Part of a small language model's weights.
Size: 26 layers, width 128, vocabulary 2048, 5.97M parameters.
Architecture: RMSNorm before each block, rotary positions, untied embeddings, normalized queries and keys, some layers without attention, local attention windows, shifted keys, gated attention, value embeddings, an embedding shortcut, skips across layers.
Training: a variant of Adam for these matrices, 106M tokens, 7083 steps.
Each number is 128 + 24 x the weight over its row's rms, rounded and kept within 0 to 255. Layers, rows and columns count from 0. The size above them is the row's rms in percent of the matrix's.

# layer 13 MLP down, 128x512, rms 0.174, rows 0-24, columns 128-255
size [ 99  92 108  96  94  94 106 102  93  94  88  96  98  95  99  99 102  96  96 100  97 104 101 102 106]
[[147 123 156 127 179 161 142  87 130  97 149 193 114 184 154 109 155 118 141 114 128 138 100 140  66 101 149 134  63 147 134 133 167 120 126 118  72 114 133 124 146 162 119 134  96 155 124 115 123 102 130 160 126 132  68 127 132 140 106 123 149 154 117 142 170 127 167 155 122 119  68 132 148 143 179 100 135 166 132 128  85 132 112 126 132 129 108 164 146 124 122 145 120  82 121  98 175 153  85 101 130 124 159 130 114 135 111 143 156 114 139  89 117 117 134 144 135 125 120 137 141 127 184 133 129 131 165 152]
 [192 130 133 133 170 127  81 120 175 137 142  99 133 166 126 104 123 133 143 121 156 166 128 122 158 137 150 142 144 111 173 134  99 141 128 122  98 111 119 189 212 104 121 112 154 137 120 175 108 147 131 120 118 104 143 137 128 120 143 126 130 108 102 121 139 123 116 135 107 128  87 163 169 170 127 117 118 135 103 124 104 124 129 121 129  79 110 146 121 126 134 129  98 152 131 135 130 128 143 161 128 181 151 195 114 140 126 135  91 125 128 111 115 122 140 118 106 159 104 136 102 153 109 121 133 141 134 126]
 [115 125 131 204 139 127 170 120 129 185 125 114 130 134  92 140  95 129 113 130 104 165 132 151 151 107 121 118 116  93 103 133 107 156 132 133 120 116 131 135 142  93 131 138 104  95 139 123 151 165 133 163 144 124 167 125 132 120 192 190 128 120 126 117 189 136 131 123 115 140 102 106 137 118 117 125 128  94 123  99 148 137 160 104 135 119 102 148 130 127 136 136 126 193 133 123 118 148 125 113 123 122 119 174 154 122 126 181 108 177 124 148 129 130 134 124 100 142  87 125  71 170 154 133 138 120 122 155]
 [127 121 129 120 104 155 114 110 150 119 147 151 125 131 183 118 118 118 134 133  90 127 124 186 102 121 120  98 120 139 118 135 163  91 123 125 122 135 128 157  80 164 117 127  78  85 163  90 169  75 129 155 117 128  84 119 125 120 109 107 118 133 175 126 127 139 149 109 136 111  81 124 153 127 151  93 134 110 117 125 182 123 109  94 127 104 109 132 131 139 117 125 129 124 140 141 124 162 127  97 136 102 142 135 127 128 136 120 121 132 118  84 132 135 139 123 137 107 171 129 113 103  89 142 131 123 135 185]
 [155 144 123 117 116 155 100 125 160  90 107 134 118 170 155 140 125 130 122 118 158 176 109 172 132 109 119 115 123 144 137 147 116 118 129 128 115 110 126 112 132 123 139 109  92 141 107 136 116 140 144 129 106 136 192 119 120 117 126 132 117 135 117 111 116 129 135 134 118 118 100 103 143 106  69 151 130 155  91 127 106 149  80  98 140 154 176 154 130 126 121 129 115 143  97 123 143 112  52 128 123 116 111 131 156 113 134 119 160 141 136 130 144 129 135 120 162 113 160 121 121 132 118 145 121 135 128 127]
 [146 121 143 150  80 141 114 120 130  96 125 126 118 166  79 133 115 125 151 133 169 138 104 110 151 106 141 146 136 121 113 123 140 125 105 129 121 120 125 128 136 107 110 133 122 117 132 146 164 134 133 147 145 130 136 125 136 123 134 117 120 137 156 127 123 129 124 172  93 107 114 154 115 114 142 122 131 158 111 148 179 143  61  93 122 107  86 159 114 112 122 130 110  98 111 132 156 144 176 123 132 102 109 144 129 151 132 125 118 193 130 113 106 121 120 125 106 114 111 119  81 178 126 114 131 119 158 153]
 [130 114 123 203 110 134 136 101 157 150 122 102 127 110 132 135 125 128 101 128 107 146 124 178 129 107  98 118  97 129 148 108 121 123 125 127 134 110 126 155  87  81 112 133 161 107 151 179 121 116 136 149 161 129 124 132 130 135 135 109 110 127 145 128 122 134 104 112  96 117 137 124 125  91 111 136 135 123 152 143 149 133 131 101 134 103 147 178 110 115 128 127 173 163 135 185 107 102 122  80 131  95  99 118 198 105 152 150 133 179 127 192 141 130 125 123 122  99 114 123  81 133 157 115 121 120 108 176]
 [131 128 122 116 117 107 152 154 159 142 120 137 117 154 151 175  63 120  94 123 131 138 108 145 104  87  91  84 133 122  91 138  96 143 129 124 150 174 137 116 139 145 137 132  96 192 139 126 113 128 126 141 107 118 176 144 131 110 147 117 120 117 158 130 123 126 116 119 117 124  71 118 153 134 112 112 135 121  91 123 153 136  41  84 132  89  60 185 124 116 122 132 151 138 164 125 143 111 119 153 129  96 123 128 119 146 130 102 108 128 121  79 118 123 123 124 142 151  63 128 104  89 118 108 143 139 134 157]
 [140 136 122 133 115 189 114  46 148 102 144 133 130 128  74 106 144 131 110 126 150  97 139 140 105 119 143 132 137 145 171 130 116  89 127 129 101 130 128 149 119 127 142 126 135 151 143 154 131  91 128  93 173 130 107 135 133 131 121 120 134 116  95 146  57 121 130 140 141 144 139  78 172  88  93 130 129 137 119 103 120 132 152 152 126  98 128 114 140 125 137 138 160 125 114 103 118 111 168 109 138 109 114 101 139 190 122 102 139 114 141 136 141 122 138 133 135 111 157 119 179 105 123 116 123 144  89 137]
 [112 158 113 114 144 131 144 111 126 121 116  66 130 106 101 148 128 119 158 135  92 108 122 138 111 127 142 129 132 130 145 118 165 106 133 130 106 167 127 133 101 100 128 118 143 127 151 138 131  58 123  85  98 120 119 115 124 134 137 152 137  92 139 136  66 126  76 109 155 120 169 101 155  64 154 189 128 142  93 125  85 121 146 164 127 103 130 123 140 122 144 126 112 141  96 147 163 120 144 127 125 134  90 128 151 157 112 153  96  85 119 133 131 126 122 146 137  54 133 129 189 135  67 132 126 130 132  87]
 [166 122 111 153 159 156 144 157 170 187 127 159 138 162  97 144  92 128  85 117  94 154  84 129 142 126 126 123 139 122 136 132  98 156 130 126 105 140 126 106 143 107 128 105 114 127 126 107 136 126 125 122  99 119 162 146 132 129 168 129 138 105 122 119 184 110 166 149 151 128 109 112 144 112 153 174 132 122 137 147 132 116  94 144 126 160  71 125 122 135 119 135 126  83 149  91 116  95 140 110 118 128 116 128 119 129 160 123 133 120 134 188 128 126 127 132  76 133 119 127 102 144 140 115 129 148  90 186]
 [138 133 167  96 106 141  86 137 135 112 136 114 130 167 193 107 151 120 100 125  87  97 153 118  98  92 136 114 114 164 132 128 177 165 128 119 127 111 128 109 139 145 132 114 138 141 104 115 173 116 129  87 152 134 133 138 132 138 177  85 131 122 101 123 112 125 123 140 131 127 101 198 157 178 173 124 129  96 120 140 103 129 126 134 129 117 119 133 132 123 128 143  97 137 160 124 124 159 108 111 129 131 151 115 144 114 120  71 171 140 114  65 128 132 140 133 146 143 130 136 197 137 125 154 138 133 190 138]
 [121 117 155  86 120 122  86 145 159  89 109  77 128 134 111 124 154 117  92 130  99 142 130 133 130 168 126 146 124 138 100 127 163  79 134 140 112 125 125 122 112 111 140 138 121 144 181 131  89 106 130 122 101 132 133 123 121 110 127 177 125 122 109 131 123 114 125 130  80 116 146 115 103  91  58 130 140 113 159  99 132 134 175 136 138 109 124 109 137 124 133 129 191  70 122 123 122 165 128 110 142 118  97 130 142  83 122 120 107 111 119 159 130 132 117 148  91 101 104 133 138 101 140 136 133 134 116 140]
 [ 94 124 125 117 111  97 146 113 155 160 131  82 127 134  78 145 123 137 116 116 105 137 101  77 164 137 150 130  87 107 140 120 139 138 128 119 105 139 122 125 129  87 130 132  97 125 117 196 128 138 120 119 131 133 147 120 126 130 121 122 119 145 166 126 190 132 155 164 116 136 154 150 126 149  80 130 129 133 128 114 156 117 127  73 118 112 147 136 122 123 133 129 100 169 133 165 116 100 109 132 109 167 167 158 102 130 161 142  75  89 122 113 128 121 120 120  95 121 112 120 131 151 108 117 128 119 141 150]
 [125 111 116 190  64 119 165  95 120 150 117 126 123  97  76 154 149 121 159 115  80 180 122 120 111 119 134 127 126 109 135 133  93 147 117 120 153 183 123 147 130 101 126 136 112 152 121 135 155 166 128 153 133 138 110 127 136 133 101 128 128 153 134 129 110 119 126  76  98 129  99  70 140  42 117 106 126 159  76 120 153 127 154 115 134 117  88 152 137 126 133 124 124 134 175  76 121 119 123 128 119  89 122 137 129 143 129 190 135 119 129 170 118 121 129 120  85 119 115 121 101 107 140 109 129 139  86 163]
 [101 127 100 106 164 115 112 126  99 110 131 164 137 166 132 101 124 116 179 117 101 109 137 137 153 150 102  96 114 150 127 137 112  91 139 140  75 107 124 178 163 149 136 131 149 129 108  76 151 141 118 140  80 117 115 128 114 130 152 158 138 141 147 128 117 128 155 117 131 136 140 111 112 101 150 138 139 142 109 117 119 138  91 134 144 132 155 154 133 134 131 124  77 181 158 148 131 168  53 153 137 117 171 176  84 140 157  75  94 126 115 127 134 135 150 133 169 169 124 139 105 126 106 135 129 129 117  99]
 [ 89 128 120 142 135  99 116 107  94 134 125 155 128 122 130 107 157 128  92 132 125 136 123  94 120 149 141 183  96 112 122 122  83 127 121 124 143 118 132 139 139 139 135 126 169  87 104 108 136 106 129  77 123 138 129 127 124 128 166 140 117 118 110 130 116 117 118 122 167 131 144 116 125 137 125 125 127  93  86  99 103 121 114 156 118  91 105  95 127 118 132 132 162 116 103 128 109 144 132 121 129  96 123  94 112  96 140  79 146  81 134  76 108 119 136 125 109  82 136 125 116 118 131 103 119 125 130 104]
 [129 119 122 100 136 204 109 146  96 166 135 173 125 122 121 106 135 124 116 133 102 131  76 142 107 145 135 200 150 127 100 139 150 147 129 143 101 148 125 130 138 136 135 135 135 138  71 142 156 137 128  74 123 140 134 125 123 132 167 146 120 159 128 124 119 140  91 111  96 117 101 135 107 148 114 155 135  83  81 106 115 126 115 109 135 132 104 125 123 127 123 133 103 130  67 165 142 127 147  79 123 128  54 141 137 113 137 121 161 118 128  90 106 137 134 134 136 161 143 128  75 147  76 114 125 120 129 117]
 [152 130 119 156 142 121 194 148 101  79 126 146 130 109 125 130 137 131 145 121 179 151 107 143  73 116 134 110 126 137 140 130 114 172 135 138 103  80 129 138 153 164 108 123 110 124 145  80 137  87 132  95 109 136 136 131 134 145 162 161 130 112 101 140 120 134 140 101 171 129 152 104 155 158 118 157 127 125 108 112 136 133 144 122 123 130 130 117 130 131 124 133 159 114  75 109 148 128 160 123 128 128 142 112 170 141 123 129 124 136 119  85 114 133 133 106  99 137  86 118 185 151 151  99 138 135 143 152]
 [117 135 115 127  96  54 135 160 144 105 130 124 121 100 133 132 120 120 116 137 130 156 147 133 110 116 143 106 184 144 161 132 147 122 117 124 192 139 129 113 141  76 136 138  98 121 147 169 128 105 129  90 126 134 106 118 112 123 109 161 128 131  93 129 156 138 122 124  59 148 107  68  91  88 185 133 125  98 156 105 138 136 139 114 129  93 111 152 121 129 144 126  82  81 128  84 109  87 134 150 135 120 160 171 154 114 132 111 128  71 136 157 147 128 122 134 120 156 118 120 149 145 137 123 125 136  96  88]
 [152 126 150 138  73  98  72 163 118 125 130 140 128 144 125 125 106 128 105 123  86 108 115  97 140 139  85 124 155 148 141 131 111 135 114 120 183  67 119 107 115 159 125 119 101 138  66 107 143 107 116 137 126 130 175 124 137 121 132 128 124  81 128 117 120 123  85 117  56 106 175 151 107 148 113 110 122  66 116 123 132 125 147 113 127 103 126  89 111 125 108 127 106 149  91 100 145 123 127 132 143 123  88 131 112  86 124 101 139 102 131 160 142 127 135 126 125 174  95 122 141  77  89 126 128 119 131 105]
 [134 136 111  91  80 184  67 178 168 136 129 121 137 113 141 129 128 137  94 118 147 133 147 116 137 112 122 148 137 167 111 129  87 156 148 120 143 163 137 118 175 164 126 132 177 109 105 120 138 157 131 141 138 111  74 130 111 132 155  96 125 152 136 114 144 126 125  78 145  99 110 156 160 145 145 148 133 135 192  97 157 124 118  95 137  88 177 141 135 145 126 120 124 146 147 132 127 129  60 139 134 108  96 106 130 108 114 102 150  72 127 130 120 127 112 122 144 143 140 136 160 101  96 141 128 132 100  95]
 [148 143 101 113  74 125 191 141 108 183 122 115 126 119 152 140 103 133  97 138 121 124  96 144 138 147 127 133 177 145 120 114  97 164 130 138 160 110 134 162  94 140 135 133  96 118 138 110  67 113 118 161  77 110 148 129 146 117  79 147 137  91 125 115  92 115 159 122 177 128  89 154 111 121 162  98 124 154 128  85  94 133 143  51 132 127 167 164 140 121 133 127 124  71 126 167 106  86 131  87 134 126 158 111 115 170 120 134 163 162 132 154 126 126 123 114  92 165 143 121 146 187 104 131 129 119 145 131]
 [131 132  92  95  53  97 137 109 166 161 127 167 124  90 174 134 124 129  96 134 136 128 138 127 189 111 179 177 139  68 178 136 129 145 124 134 115  89 138 143 108 120 121 139 139 119 113 155 150 147 145 133 189 127 105 116 135 123 158 104 115 141 132 134 121 131 122 101 122 135 154 139 114 138 129  97 130 134 128 115 118 136 144  67 126 191 162 132 130 129 117 116 154 149 132 151 122 127 149 130 138 104 143 148 138 148 115 157 117 131 117 118 151 136 126 131 103 167 161 130 138 160 134 127 142 128 168 103]
 [ 88 138 149 149 118 125 163  88  81 136 125 143 130 133 137 132 157 118 127 119 111  86 189 105  80 157 125 181 132 138 176 113 109 105 125 121 100 115 125  73 132 167 124 122 128 105 142 169 134 139 121  96 146 121 124 123 130 126 110 125 122 134  63 134  86 116 144 185 135 127 156 168 160  80 153 106 133 187 147  96  84 127 123 151 126 125 119 110 150 115 129 121 189 141 137 166 165 127  92  86 126 118 142 147 106 114 143 107 155 125 128 145 128 122 126 123 112  96 124 127  81 148 105 146 124 131 155 160]]